python train.py --n_head=5 --vocab_size=4098 --activation="gelu" --norm_place="pre" --positions="alibi" --tie_embeddings=true --init_std_o=0.00805 --lr_head=0.007 --warmup_steps=200 --batch_tokens=32768
Each number is 500 + 25 x the weight over its row's rms, rounded and kept within 0 to 999. Layers, rows and columns count from 0. Numbers have three digits each. The size before them is the row's rms in percent of the matrix's.

# layer 4 MLP down (transposed), 640x160, rms 0.13, rows 424-444, columns 0-159
102:463471475509488478484528507487557453535486499525495533492480461500516500515518531478459513470528553498467458552495506470478525503510513475528511472479501522489515530512464505474513511482492477494452519523474513507500466523534553482498498500515515518537503527469502515525519516472493504477464522506540523513472509500490513518560501472470526508548502537482458449443505456519530486461509530443486471539520488479504495488507501495512490485471491511511480476507492523549511530490480489
085:485480511505505498478554503468527511477539474521497490488476495531480517498519546501469470503545521540461460514515516509448519507512530475470562481469465510492521525542493491463530496522526450516525544515517528499535524479518552529530481517475488533487484509498516519551483522497499535487468513504523483458520512543493506499477482508496520520508462510523514525487514519566460531467500508548510526516524498474477541472511510514515457487490490528499501525490516484524530469504523504
103:516486499485490496508505496505562517481510548492544520525553489512525499541462501507479472489516490512499479501509504487524534502501458520516465503530492524487526550454490510517482493489520512514518494482493449507536492533503488492489479453499450459505451490491437515483525478524486505521513491491515498513486475547486545501467517506527511496551530483513476465522526465526529449491478522485521491541499485501460523530511518485521520523515512467494449553500466510471512524484464450
109:488509491496531529513511504508528509496465499484491505528523485496475486474541487505466522470509490451486498492522514470470503534483495452503502461515536500512506478502506477538534491514550481476475502478503466529515426528570514482508487491510516535552532495493546482515552488549474513549530476465524506495535517519495489509472462515528505501496479510494463464458506493484478552511499478530540491535484530512476527550493518449511493477525479503523512498465528492463511499498517506
111:525510518514473531455549477494483478510472445543508464505537511489467520491490527520503484481525493503477497496511500513474457512477494506518506535537531496502504534511464469489519501529536480478481508510494504535460545497460495471497526439544507504501509515550466512488489469507492517485498504452505482498494479482500502493514523479544499525477488543523514499474502535530529496445515412532499459496496481502517498498506548508500499552476522490513535492503469547498511488522539536
099:506523506542444476450522515523516528483466526500504498523507493501505536507526507519503453468460490486484488489516509512485487488506514511544477496520479477464513513503532518525479495479509481467508507493481502477512520469517488485435491493455492494464477476557488492467479500500474526477494519528481496482521539495526537464489507529493517442507531470511493532494471468539488532530514500395513510536508488521488532519529480512523497456483503520562520475513527502515511497542490508
074:478464506528495492505478529489452504508529499549530498481483518490489533515471542540535555549473503502488465501512533463541490494496483472496537527506522484491538502541547483509476536528520514500521490537522491484458493517505544475463505482505556499520472487488495522487513511465486468457525524498495495483461552546465447479481488497452493522500477484520477478477471485509482522486503493493515481469454499517468469467501493494520499466488531513556516524479492520516518531506491502
120:538513471513499504522527497514501480466500549482506515491487486510523497514505504495457464503488485478490524459546529518520478516445500502532545506487521491493480499519537471481452488501520493494483518508488488518489510523530523450514479535487498505480529480502491494503500508513512538457496501523475463475496480497545528502492508509512508520520499428456448529534534518501560493489501479430483524524480528507523559534483478493466515565498507522461497535534500520538484484479488531
112:489532497484540483525477518502496473487469520491494480465526540534512506501516473480535511472456490474506516586463535477453519526508456484488455509515518528501528512506510484507511477458515506509509496493489565505503547492474488470516507493465475450532474483488531484475530514448490470524493452515477508481493530526506466537501513453507509487484486510522475484432519463503493538485495496500522486493485513477467498495480502473469472537499518501520506482471516457483501474536492531
101:518515507517509491445527498548447493509541520521484455534478431551497498527488502497497492484501515497516447515493505487489514481544531519439467519474503496511526535498497504498477534472490460481460517487488549499485507485479515464498515550506496482490530512473474566460465522521498534452503500532492535500476497487477482492464485501487501499484520502497527489518511531517516496517498458468453481520459495528489526524460486494487502503491493520499523471508488516503493459471560522
088:506530499499469546473483537487521553514485470491472486508515513520491562503531516443478473511496480506509499490498515488484526492527508494486532488481460536497525470524507500423529499485524481493540505461529491499485539507513541444450495478465527497505485491504506513500508457517474484514492485529527463524507508506501497461483510510498532459495529479496476480508511491478463500495449534517518508502514422510479516554465471514486449440505515520510505498497504478525518464495495492
101:504507547484539477475470498483505539492547527491495514515496471526516482495502518488485513532489532517457491518488500480464515504477475548492557463506522547458497475504462505515509492510491525505512507500532509519524510490503496515518469481488469521504512487485538501510472483528472513478501506522476504480510573494444515479435464530527496490515529485522544486471503473510490479573515548516533507528553443534485488494543502486519525511511508517526530492475503509505498501503556525
121:461517482513494537513524473498480485487492455470513501514470484511492525520498516508477501511521527488466524531502486488504479506487508466538521499495500546533508495519517480501496513523509450447429511476504473461532517498482501540488491530486477543481534530498493525493477515514541459526515501551535517478436461517512502507495473563535517488482552471539512455527467516517487478532525487532497438520488485493486518495503510495519505495509547473515481494504509514478482512460453487
106:525487527502531478564533521548474478520496513508513461518480536509501467533532514511493456501503507505525495462526510499524417501544461508486505541468500506469518521559493489469497474507479558458515437491528520457498531487514540494506499547487489487516447513487498554451478522510504499458507505503506487520470501481489485509492501524463453484517492514509490533466498516521468504509518491465497511532492504499505526529501524493527507498480481503512515459515517524523482493473510535
124:464522490480490514515527428488500464522517539506510469505522509480477460484499470519516457479510492542484487515509487544500482466477467464489525506526531502484507521510495494514472496535499490510517444485472494523493546494456438485473485478484479512507566522522503505506472503506502482535481530520547540515500478468472520528493504523508565501515522492496467519506493493505482476515513533565491466541466501519482485542518489523473512502480504476508503519495493526496533542535471447
094:490479492501504460493530568529462459496504492519520477458475531527494505518504518535536444538530454497490510493472489496459523492446507518571505506499465471506469511515531525531500524479465522502497507504469513495482483534508509530516535512504494527499492469504512579501467481483514475454500499478525476525458470499447517491546520496517528475527469529505530501509520520477492517459514511499516475507489489516527480531522517518502531502556477489488484508508514476487471512478527501
100:537539501537466483500501554536532516497529509541493489529501502482555505471511475496456492478508500479551494554476467505492504503504488466504515512487493503499529440514492500530484478491528499460532537517492447492490525504517511500475483508481532522508530463459534571490540522496475559481474521511520474535529518526513493484474503479545476476534513485475521544520495519488523519522468528503495471538522480505501515527538528503451500493491509505494533487475521495511518495543511512
109:503533494487467503491518499515515515525472504516501507499488541467491478492466474562489524492478488528528505488474518451512481480541489496530504500487460490499504535482490477528481481487552510463471512491566503446536464473531512456509503454488499465575514475536524496486498507559554474542506530538509518491539537489543483487482481512449484484517500513509490521497492489525496525517504502451513462503511494495528537517478517490530480521453495485480510516500505495521497471499493467
090:513538512469548501463484503469446551498493548525465460516521462498464495505484483487466470481481484489470510486481480476510547491486518476503484505489533526536467498466499512482523527479508476523509470487516467503513487531545496498509467503497508517528521543526500487504521510491502521511500483476506509486510473538455537548474484499536482484468430485539506523455483513526504539530453467548474494494486491485537477509484510523476497473495467513515520492471475465488494487484501564
106:507535467502470477472491544524490532522510508513440507501501497544519507538488499473471513509477458464514479500519489507479505523557510508493515488518494538503492471559446462487496509499496495520498503487486479456487478469478494531494561487449506517470529541494503444491488443507506520504464491518490511500464531482536476498537478531491508508489465477513479522483564487471444495478498524472516476533514542476485527488478522497494494469510547455499483492503482524511521531497503506
078:471494490500534493513507453510513506534459494460483476524470480489526491491511483482525559518429453525520519524502484488524546483486443485504478527511496505482489479527452509528507519502483510463537547509506501550511457471491475477536480478475503526525484482472467481512509482492469497511534492516511517466525482466438479449477491475501479506464480500485514526479451487499502480502521542468476518508501485500498532499490518510476449476492467499543471547500471528526511494494507508
# layer 4 MLP up, 640x160, rms 0.13, rows 425-444, columns 0-159
097:487486509485494511484498543470484489553546526483504489497498488495505507529520487484503465474480497520516508507524492548482515497514507496532481533543517461511479523505511491568445496480453523465491485477510526449554482482538500472492503542496509488459484499518496492480527530489453540441517500501489491498521472523512476472530485514526533490493523469455492502541519455483513458526461525456515526507468525491510468522518524499500570507527503479519495530506491484491504491456477488
095:525454534533491531501473488504470465509485505473491472486527513508498480507473503476519506468465561517504484502522446525516487509492476573514457495490538483507466461477537533491488488516510553469508477526494485471517503536493515481480492529493526531506469498468532495569543487505468508546502533491495491452510509492516515481496477490511508490496489463526447541471542499500497512506537576485485490498529453473529500505508498519460514498482476493495484489508487471517486484531493510
100:510461474502522469506510533515497502533516505519461481504478472544452499464494522513524527501498473531473538525492516452507497490481495490487484467473518483473475508504514496471497517532432480518509486472480462489519495522526531540486498536464451510567458487498528472495523503457508501544527492468498491525481472477508474527500527514490539535491471487465483552475507518428505499464529525475515501511501506487519516491525479502497527464468476535530518504471489518493492533471503457
112:519506487530498499462508483482504539530450483532533496535484525460442493484525507523529508497526447504494527479521496502488496514476471467499487486528536521483544470550476488542513512513496463512496500520476477546499517478488527488486491449496503487524507536479472486500472518482490508534503470459522502500486484509520462466503557457525493512479497511497471460501528501479528508497494473502534472469518517482481527541412519535469541488471512488509516507500497544452530496502509500
097:476473513484483457490504494521507526438455496475517507531502519526480555511508497498494514513497497471461514481471511481490506470567465511458506514536518464507478469497536529423501502470505522504507477526497483510497486480439536489497502497533511493515452477477517515505521532490511497535493447503476508469508491497497498498463537465515513491483549534488520512545503507497522493473555495482466475477510523535526468490487471478525489484473511511488500523510452503540516495556467482
092:498509497534516531475515491507487526499511486508507503500553464560493463493496485487523484448488518508519480470537453484543509490519474548544478515534483479484509519514501528490517481465510511491489472493476506505524473465486450517525504483530484527521512515495517515522509505509504510523476458465490503511516497551567504513431495549495475457519485552473481491496512547482501496502425527532472491499458508497518509478487486470505506521528522531449513475513472487499478525516505523
117:500520457524449465489474517522493494518471452478500493490489503496503490492478534531472504508558476473471521505462493463496487519487494515503460516473529469473514482508506534509538541521497489512513500501482460557520492507506510531508474484545453473499453514463488521479505493506493462522477476527531508528476468491499499474516514500503512473521464543548493500480499498525474487536530494538475507505490467547485469481487540500546471465537494467529494575495500493471465473507517474
110:541494484507483529456527515526504487515492545485520507541509487466519504473546450515526509480507450464504519529491459525470526523499484481465505476486498537532508473493495492538498483482463509505511466514508487538466532510549514493477491500497525460477469530537522451531525507505476443528511518542502481545518500524504469514510475480515488525473516492504456530488544481471474495480468520531471487433470513506469496519524507504501478530496561511493507486475527498538507510519512486
100:487511488429556497498504504491485479510526497492531522555511526508504526470527490561513542510550508481500489459480502493553514448454490522451514517484483472479535432451501469535557486518462544526501490490519496494510495495516488502508497489524456493524503509506487518500474504526507521542527491546496493469492489507490499480503521485504438527519507536505477542512494482515503488522533506487535464492494538451482523525486519503483488493491499494482523516518517502507529486484478539
085:511550509492499541528520427530525427459507505519525498523503492496465544477521527465456519493483483517520509533496466515477472496496515523464498489516495457469493573483447532516511511526511496542512481525556494503500504530503503539503477529495510536464491505518469468541508486539503498480540509481496482514504516510500520591483487491502479540463468521489499515480519487520495498483502501494492506516476509481533492472489529513473516482491474487512491516541500480506502515476464498
098:481467513496486490547490486498471506494436531501502534525482488488497515525467550513535499508528481472494529482528482493493509475547505500464516505516544495504419480504463555453500544511480497451498498539487508478503501521485515489515478498480492465507531492494532499501494523515490509539498513528521487536506476463497450461496483549494480514519516461496532504483517543509499460532524494534502503489503477551528525497517519482480499487456502474485515507489466514444501454460519530
119:525468533509471524511475484522526539518484502471526509484455496465487496491524492530510464508518500502495558501516515531478503530451511523473488519518496508517524497506511473532510502548514471517493513465516514482483529531512497519462472533479486460456514507466539497437472480485457507488537484494526522525485516508479546489490549534526528461489478517511482486518544520507507454477440500533515510489502508520482521514487526484474476455549497515502510448517449475528520484532493509
103:539470538515529521500504495494497505503467478493491489489538506527468499519492447544464473504517504515463499440476500510508441500503496522510523473510563538514497486493460537529466502537548480495530470529506516492478507477503500492514502524515484517508564516470477533513475472543484487517512489532492552495469482495501472569525479481524502523518461495487558452482496489513474509480520510526519502449510513509508516505492491447508521481503473489530492496482500487533484477549479500
109:511554499443507456481509514502534470494520491506455493534494505482464516491476504452467484515497465533498507497519511496494518486487505541504504467491514498481528503465503489510511504549520515523537501504478473490524485518465489463551513542536500549500502512481492503453542485499511432530468483532474532497498480467443511526491572523488517471516489489497501532528531491515505492488518511537496510515567504504481458523528514515454505514473469455508503507503500467465494527488498485
097:506474516501499499503500506524503478489556483514505523557458532510496503508458516537476483510544493495452489500501563499512505477485533489520490483532488518505488491495503556455536506539522512506521529499499504497477462491508530500478473515515486549479499473532484532521495497512472455480510485459452510506496459510477486486509491443492513545511493512498439530513503486471493519484479498482502496485544505509537514529528506529478517486465446524438545509454494540503522472485527470
103:497484499504481529504526463500492493511530525513461512500537530507506451465519474454524508496431484499515497510517439502481497486460478518497512443516474498477481472482451524500512460527485496500496517496500535504445484436435493501507487513506576513474564495469501483516494504515488480484507487515509518522541531488469473571463504499513496490507500525502506534463516522538511503486471508500525499506513475490506494491485533494526490525516479514470518489506552502521491492531529470
104:484495518472524503520524541448512473512545541515496512510503500498547479470521467485504494505492482495489499486471492475485469529457504473463485529542519502450503491514500513457549484509528523560465516485489480501549485527514511513465534497523500530475502512468452527521485521506505508478522516550498499483507526516484462474468485502523469511428467486487490496489510543504505501491496552467490533500521499458514473500507496525476503451468534480489564513487488495541525476532501491
105:472468500480509483498498473460514479500511485489515477528466497495501509501521509492495507494481479490534504454496530545485475464490475536494473498482546536499535503547506510512516490496525510492446498507531502516430485541485545517473531447485482511469499498468552519515494500534480468495506473498497460465493519508519522507548501508470480532565484480525480452531521444496465480453541519480511489533493475505503493482522487478535492486526531500456514453474520533521511506522516498
096:506499520522465481465489513490495535435476497529521472496493506512466516482538510502528504510459491491492561508525475539490468513487440535527526467500503525451502512468478486510533513528522487456503507445457497520487498508469475476456485490475534515522546541502512461503515509520498457512481500494453501523512474526509472445508542521518509553522485484490538504515497493494508487504489501482522516516569469503500489543500566477527515497505479483474499517519475513492484506477499504
086:490485522508535507482503506499497485487506506538520477499469548481502518520497519461505509516472487449501488514527506493503477502468504551524508479466505491508504473479525519497496481525508511504502466492471470471471518491527509490515534496488499532482479535485488512501524472496510509520501481527494468513465556514531510476509492510476521484533554520456481504540460472481454522523450492512533499467499442469478530450509485464535498559498523494419509513512560448475484499506505545